config = dict(
    n_head=2,
    head_dim=64,
    activation='gelu',
    norm_place='pre',
    positions='learned',
    attn_scale=0.125,
    init='normal',
    init_std_o=0.00302,
    init_std_up=0.0218,
    lr_mult_o=1.5,
    beta1=0.95,
    grad_clip=1.0,
    warmup_steps=200,
    doc_mask=True,
)
Each number is 500 + 50 x the weight over its row's rms, rounded and kept within 0 to 999. Layers, rows and columns count from 0. Numbers have three digits each. The size before them is the row's rms in percent of the matrix's.

# down: layer 3 MLP down (transposed), 384x128, rms 0.112, rows 58-82, columns 0-127
# up: layer 3 MLP up, 384x128, rms 0.138, rows 59-82, columns 0-127
down58 125:517423518496438515441453517490511522504475516497461565528439471529525437522540447442591502479481477459581460534519557370405533478506603435593439555402563541560491559414462501551500506509409484404479442522548420374520571538554579467537472523505612475458540514548493549444458533445538549525421463423441512485498542505520508491568522446539428571516491414479542507491554492480546533501557
up59 096:556519593486392529568542574462544424463472466549490442458485509545485592534476555520542528477564435500469468511539489550423544570507452481502419571531495507410477555487500578474481440554476525495505482541526479485527476460462542457527542553467570480432453561543570444502450432488511470595479598502527519485451454488519499493464490510483472559557654536543373427523514538365577428429441
down59 107:481563458521560524458472518411521435497454407510429446507434513509437539563542547481520486564491441434459577542527522491481472500560487575506527563561518600449509453452544529556523558517597505527556533585465542479519566512460524469644495511492455423491431523515567557429476465487486525480552518564490511432533578543561562466583529625548480415556428558468503450489514406545537487482612
up60 082:562451481520615550421474455428489470496493524431505443549500514482433456582525515526551540562429533422496499427534469495627496492389579508450539545430449459516486560541472519447460499447496478519475499449502516570530583539459464602536479509512507522562391486469483429438515418533460573450497470455482549448577526585483516497596537503479445493412601532527450465421604521424494491511547
down60 077:424557470499388449512473529518535462534530420529469547493464588487468539447427529494394495423495505574555594577483501557407527480556445512522416474487620495503486466510503441500541577451495516436478435501522522473473351466533551484483466579431483543442563517417524528575436487454508509514367586479514454558441505474484527524387490501483471463472459526435440518471439536550529439516487
up61 132:524531466464418454506557479533577434504461451520433417435477574550547561540598518514519541505591498557535556613438542562481497434511565570512561504542442513599524506494506542559533478460478589463528438489552454387385465550531572458423531449485543491483487473398471508481508488572468473476513536526579475508506431437499482538442600469487491511476536480428447613587478517514542460487571
down61 105:482492510528583550487417486446408557470528483467540532546495387478453464473434471463467490492435487455447463422544446400506438504491423476545446509464597514420462483480486511433481494515514376528499560533450541627550536477433436563559472531540431514472465491550569476463455478404547516500529511485428489458446546535469494423560428498510519473541463503582545384411554496433452494517389
up62 166:418477590445511477458488418487574491378492500545509534518489587517537523557522483578438472513458520440483462603526467544466487605431506601500518581445501548541483526454512372410475514537444527447562575535427529530449476601457453562545452486521503525517463577518500480453425438532497509426531501497494520471445439471447555592504520494558511534418591611503528421476496497462449535522443
down62 126:564467392550492488582506568547420488603531509483459502455526396521477487464472527422549464470576460548537515410513555447549507405529489416501487430557476414448475459562479594590522451496551471521412438442557438441546516425511569451501495491484507470460528411477468481530597559485514484570498454481505510524542579573565454439475476527456453493563432382474507548551507516524569457493550
up63 071:517470544545595426540459527432549447518495477452570474418558565533389567564571436496497576566630484474503442476547474593503531480465499475510525490520459419536438493421481551476500518467532538556518590466452534476498520611560528522447554586489462502397513562481545462570548427540533500500500496544404567489453500500489485513538488501498362524494565502465467490496393540515565551471588
down63 078:574457572510503481488451514389515532510528534502520455492444478381519432523569488474547529498498519471511565465466513473456392457504434553604439505462476551483433541549559429560444481563506535511543481556483385472509439493471528588422526502437369383534502534427503435639462500464482503503509505434498571428490474484468380518475528487456487551422509554516504578519442517470547550452519
up64 091:441583503462468422542566509467503426529551501643537462447518500479539454477494486465428475432492440536418424440550439513507534486388514483596459537469485481476513507475468518534493512534428536422484406532487464564477457541442513489475451436525511576541504501362557369510429533507442533401537495485527500543479503447543468517453494456519588509479435627510484501579563408532557461528504
down64 100:407548524468541496490480504477481489511484484565630392443593515447524441498468412516542580448538431550454471499588457418545496509474474505577479515454535504520554499581558515524471522454440493457525435493418478616503512521462545499529541531494512614526456497453530382595460533508424550510539501452489481556472433515560547607437535493509564526469550610537501487523568476564496562447587
up65 165:585508435503502578503532458552526549533427505544586526490461430545554567453574536600513492538474439483457476475509520680418461444510468531544505533467447452459481479517530527576471458550422519509491597531406483506582517577552494484502485483392501462591451516480532456449500563521470507475455494515399484569501454478527553502458456502438489454538382609494509512515576572477493557522585
down65 139:403514517483496422514467545437524493457588494470448496552520606474424420581407468417493544455515576506533546519513500336582516559535522458449497472510587570555522547560447495452533574478545486482520429471548513447465514464439558528502519519598461551448536484523454576529515501498550542512516514527611522420538561540515489473535512528606522571489597396551515486510452461489516455442447
up66 131:514486473522487503522548489544387524508488480424478506477476503478513422544566530490436603473508482491451506584456461486470453424540479452382486498505458468520540497520406439457515553469520437549503507517580574442514474531519459468471583481640519420443532526508425551487583472527574497402450569450533482467437575580501600570569417460485438527562499472488439500424605494562478459431546
down66 145:487553466530550558545583521564461556526505431437501396539548404467521439467535559467549662494551580477542540498477465415469469499511467522474461524559436520497547552544452475543552513486482492479482538503538590477496494531553457480451503443597545474411622557526481559493454416514571576428469528499554433489468495589512584499507497441497481522577483561553424464457588564573484546465534
up67 113:573472486597552539523422547428405506479536605559531521513598553538488464487484498473568517545458473468610521490520486595525571491465473453480432489462562490406512507403452461440382475490529480556516434453451538504440516410578481495511537431412441558534474474498446586415409470503561532529522511481481405450576519498449500525571509574489433419428523525480535470427513520481494482499472
down67 123:460514469538477517507504526409421505499633458545585526481499591572499471451447583595509559544566528528493622484483438435526612472596517405450438475535466445540526487539497479508512540476502478524454529451464382421477510472470464444547477541482437477522453468507522584488530486554523530432509543533444502516525480433547480546618581561502504456447544523501528504500478410367507432445501
up68 090:434427489415415538562499432516511584474558498565510569481482524506528409517497478449550525519507518515468498587535461592455512485607494528523492509527444509479409490531522517484644511452517538479480502487450611466474446564566563498485604512528479610525531440546427484486507481539491595482508520481533511583478476515480554551486434506589518564464424550478532441531534511627599533599561
down68 091:505434471378433471532525449514473505495474479528511511434468450578515450530539491434639474518465499535537500611547449519449565543576540470533526491433485469570516542521507479566571490470569537492545480445556524472498393494463488488388489533506514628522533493549418466468578521570523515409510507412511483528538455492454601493422505453527564538427494481527511392419523582483595524564493
up69 092:618542483537426508461472575487501547560488513511402450409462512498420523517410517435545516543537545554477515468538540512565471523480559562528506483460497415505528457487615409474450496492566527415535586534496506608557507392487494464544483516449521493568436484486388576462449502457492494499565574415523480559568508455437419439541522539550538534484468443570520386438471520444469467509463
down69 089:518512550467488534527501527504536529441511428375482460425568417391443477522460498499507520493450517530442401505458507567498535537496471472545540538482564462482513467510514413481454471372500557364511490492489558568438439436513491516459483493561459502508443522510495450486442489437542501583535571527494479596629545475538481393529411539498435478537520501426502475479554487602497528651505
up70 132:527427566441517474470512510480491464537454562444485507448499436497523452570562538471516469577555565567455423531544478547447569509503468509496581600507493508610495425570476477527509471515568453590504443547548574458396550586534549481499492582580448445427415484434521533492409467501376443479395509503538428531484498472475443488538533584489531517593494482551524391525437518506493484529461
down70 094:443526420509445516488516470528496501520570493581567550556468551543494479514434460539505487471513467467524568423492473455515504475470499535456448471500459486383517534437573544502512610425424539397477558490444504578606444408521505512531474485395545533585538560616470472521506555449586482572595512475549590499566466499521496482431489474547407469411411537432523540496554458549547503449508
up71 075:631495560486499555455422531499532395569512496498492453473567468482456542473501526583470489534561416494531493473455394473579510493540442523431465487419477481479470512507460510446544431437462505565479434515500532594484568441582514479533553496446414471378485588477447512567494477414417439436491406499543596479519515512529542439573477504523521540503569619538447556547512474538509462489428
down71 080:593546620506503564542404514441509465551487519544515413469612485444422498496517479580557449539527444519563519511449376501582503533546516522546496437492434491529455518538484564473528449471593538499474470498491485538514600504550467506527523532448427535396492589475443486500519530427510535426429488500537613423465564524518533498516497460574595502459599560493410536493491489532457399481503
up72 108:499483503497490605480443434556509518553410483491490409534565446535541512457417504547521552520531514404423509559487406503491584585528471508488433471430510597418451543539452484535554534477429534481488478370485530538525528457448472496430561478510522475496557531523430430532597573496537562441475484447496502517466372449480541553491489394576612440470454523500523506452520454487499403516545
down72 102:566572505505587570552487513536461430421510499497595475521468499498519500484539469550559514482528575418500547501528534416465472430522447424513498436443471448512500566507481494438529467543489331490531493489506487462482564511523564479446377555607491421587461460512547524439534401432484534509498397437459434613462440535494460477460507501465567604463550516479537436487483478485503416556516
up73 071:502469527537489477498453575462472585532414484618534464466515452470511413469506589536484496520555457519566374545558424573471491516545457520509539432487515550526532540513512494541464567463575587590600500596450551552564534477505415493534458569462542542483614570412535570576501592524494459533528443522498529576510490498467525484549523455477588498403526513544527414441479492535507499541438
down73 071:576504533485497555489472580484525578505463532574544489508606601511607547432446448573462572548489457515564405480609497588490526523484416521491495474517530483462532557534551495506473574555534568545539507557459540559496467505504439429563433528455479527470501596389486620533395525521552526486500461520518488409548470557447534517533537467446584501486431480567493518410474567496446497469547
up74 087:524595493434563453466509589465497488573561434502606449474485504547502553452583390480493479498467411572453512498467567445524430445506458502522519558435461413487538454484443522490588474459482541457551420436526449484555518524505581532447532447582447479507577486497486523501546525566483522513558556481569488497564531494496551467559507437491480535595600458622439580523641501458464499511516
down74 094:497460516389537372504544590471438462466576468520642496456448490539477573573566462500510470383464536534450510478444529515507474530429503541462549486459436482515463502409487537491502470532541502489485449428457444485519410434598474578544477497596470472491587561583526534498430514474486539520459552557427546607539552432563477528538511489492497503481596474476468520439598475534481461447448
up75 166:465469446525508462499449454482414493388498550531501472544465545557477431593498427385517600501511477555561543495528559512476501469512362605534586405550496439547481548485523454559489497561467481458557547459571494540465441443479514474447470570504605575488463460590525530577531503518485530434498487531489485529497475477450518504515491531584405459472479514627496470426567468443485562511405
down75 131:537505533485476554481572547538553492607507437481533499449494442448491547410507582607447354483458529465425496505507412476508459497498603409483414602468524545435535435517453518430515498420526487543453434502432484468541523575519478508515509466498412434504547506446456459443494485460490507615467469468519551453497476520556471558491522448376584550517513531415505483543415495552497456482582
up76 075:472458540422410486473484510504531533565470461543499467466533485447399485511505475452476542502592497491559423519496495489478544532538514491517612518498396473589459467449429608450424515434515600556603445491522472491458481505483531487497478522472545530355419500489546446494511571504415453575417475544536494478492546477498553491506585442473503482461461502527562379403575551616476455493461
down76 075:548498568514520474457533517448524500568443539485461420612521517544501518448468486452473523536551492565463485578539674512520547504570448553477406516482453551461594508455513468494484500469437483548502559434529511488576401564488433576518452573439524478454435483584530532427496517547538450470482511625579450504576534540546457544532593456514475522510526557577530478382505483418547502479478
up77 108:480495547509537485509613560440518566487546495551436525553562556498523481531524466393433477471546433496478533557441555519510428516417587504543493483434423476478496491545488429434567507509478451579410528488371464537517451400509469434495471483456404518501450471479497508467481539525465579506501573606582434456499489406507553624480403444484584504547503443534544557474517487501405504504507
down77 145:563538419484547537373632563514494562502503512557546521483542523503465457425579483519504424457526452437488588514537503564522466503463494469481476461507496544463437479478507494411515458496414510504476567469467533546511521447605607505457449585531474560548552443426551515503565491487388517546509578584564456434449542427549509550432467482503592546618554498571530443487529508538511549471542
up78 107:460517426520433459490505630470561384523582364566566470476528512498543515417399497463508517455506433516418554484464505513465472411512583570452481496556507520598440526520434449605521461437504581461558542473554529577461425560500482445560464492563452505472411443557504496462424471443464516571499447474534550506544514494434506553538497519510488485495523519478487514508572507519596425427510
down78 103:487531558454530485474498513524475469551520429484509521409555500507519535547439429529466571547551540419503402513547479474500428571632515559426450557574528532513493445550517432564582434539487521535506514542545406538532476520497437519540517521427577541596438527563454566427500545454566469494468533454532565485502554511513482618514492468470482540464481468600573438501615434480480416398475
up79 113:475543532445493483486485464467448449507595552513477531419447550475427443413498571580572540407414492455439547494545484556431566538482460483460517495555453494415435498538579524612442482484413505520507478459496506456487520461522459481462576483433548550422489516530437574557514429460496521562521450428472522448534618521468574473461602542526499439550490536531506495423431453636546496480444
down79 131:495508518567514501505472513510540556480464533482417475600607428535481510622520504500462509490493481460502440570499596495485451541456563550535462481495377517534439426360584449527516466534517550459501406549509549426562443521498513464493567569505532457573471462489483442460474520479423550523465455448530398571486436515550459492524507464450553516570554476513576520560422460472589390576499
up80 125:562524511506593558502456440529453531508437464429440510460489522439500473504584560523444590487548552536468509557534517529480506513491523492528477528474406504530533523523394532514525493481469510435510460493469547513476549508523457486533519405478451450504550407504495565478501425562441503419543443561588504486446480398438521600420571437504480526404530695555584576544493520472522557536415
down80 111:472489463478424474474535544480498462446525494570576535564576512579498564491458475468532419493455439473575452450463498478493506486519478511466517449486558529488413504499608498464528514499559473580493525501538479542527463472461542509487470548562535533519467595513495484490493586387620519573483548466455476540542519563567486380534439562526520426624421340493413416435550462506494449456556
up81 099:519409536457549540513542458570545489441443591569502543535462536510502506527596425397486541463523435424479472535642511498452568610455469523547462582484470492425429539418497460487503487517505504490402535569553560456485541497618574488484472423483418478472512502502547506497466534484576502533535528511466495497434517582519445583550559426538568542401522473587497461521462516555539536567505
down81 111:485457461544499415576507380586501572535494590534507530400528463523532467451574421522463517431499479484482484486538536460547531532488546456522447482454457511584476598501529472485478434530454507493501523472590559488488429463577532555500442549630485449534529433510558460561456575483400462580426446504460460488488549536535423582498554452588538401512402436594477477477543507471488484508472
up82 086:554513489459550500367525416456431526601412570565474532497548479486508410526454468454498467540544425413524519441434553484455505477522545576487452562429551476455413470553410457495450470408454437483446530554513514477494451484567477501426445441468514440578498485427456469417486532475428535471546524540447413522561545423507447595524541472455498481424510442506612516510459535517564497477516
down82 102:601498550553493448505482477450537453589408518420467452557497544513491485514440502539573449431472586471532551430517578584475472507437550479510491465495502466582528529621421381563492474522412429423440442424431467503436547532495540424478465483522430509566400523479483596561591442474461514524426509593526504513535605533468470499467550523478466441440489498499467477470495460497474474547500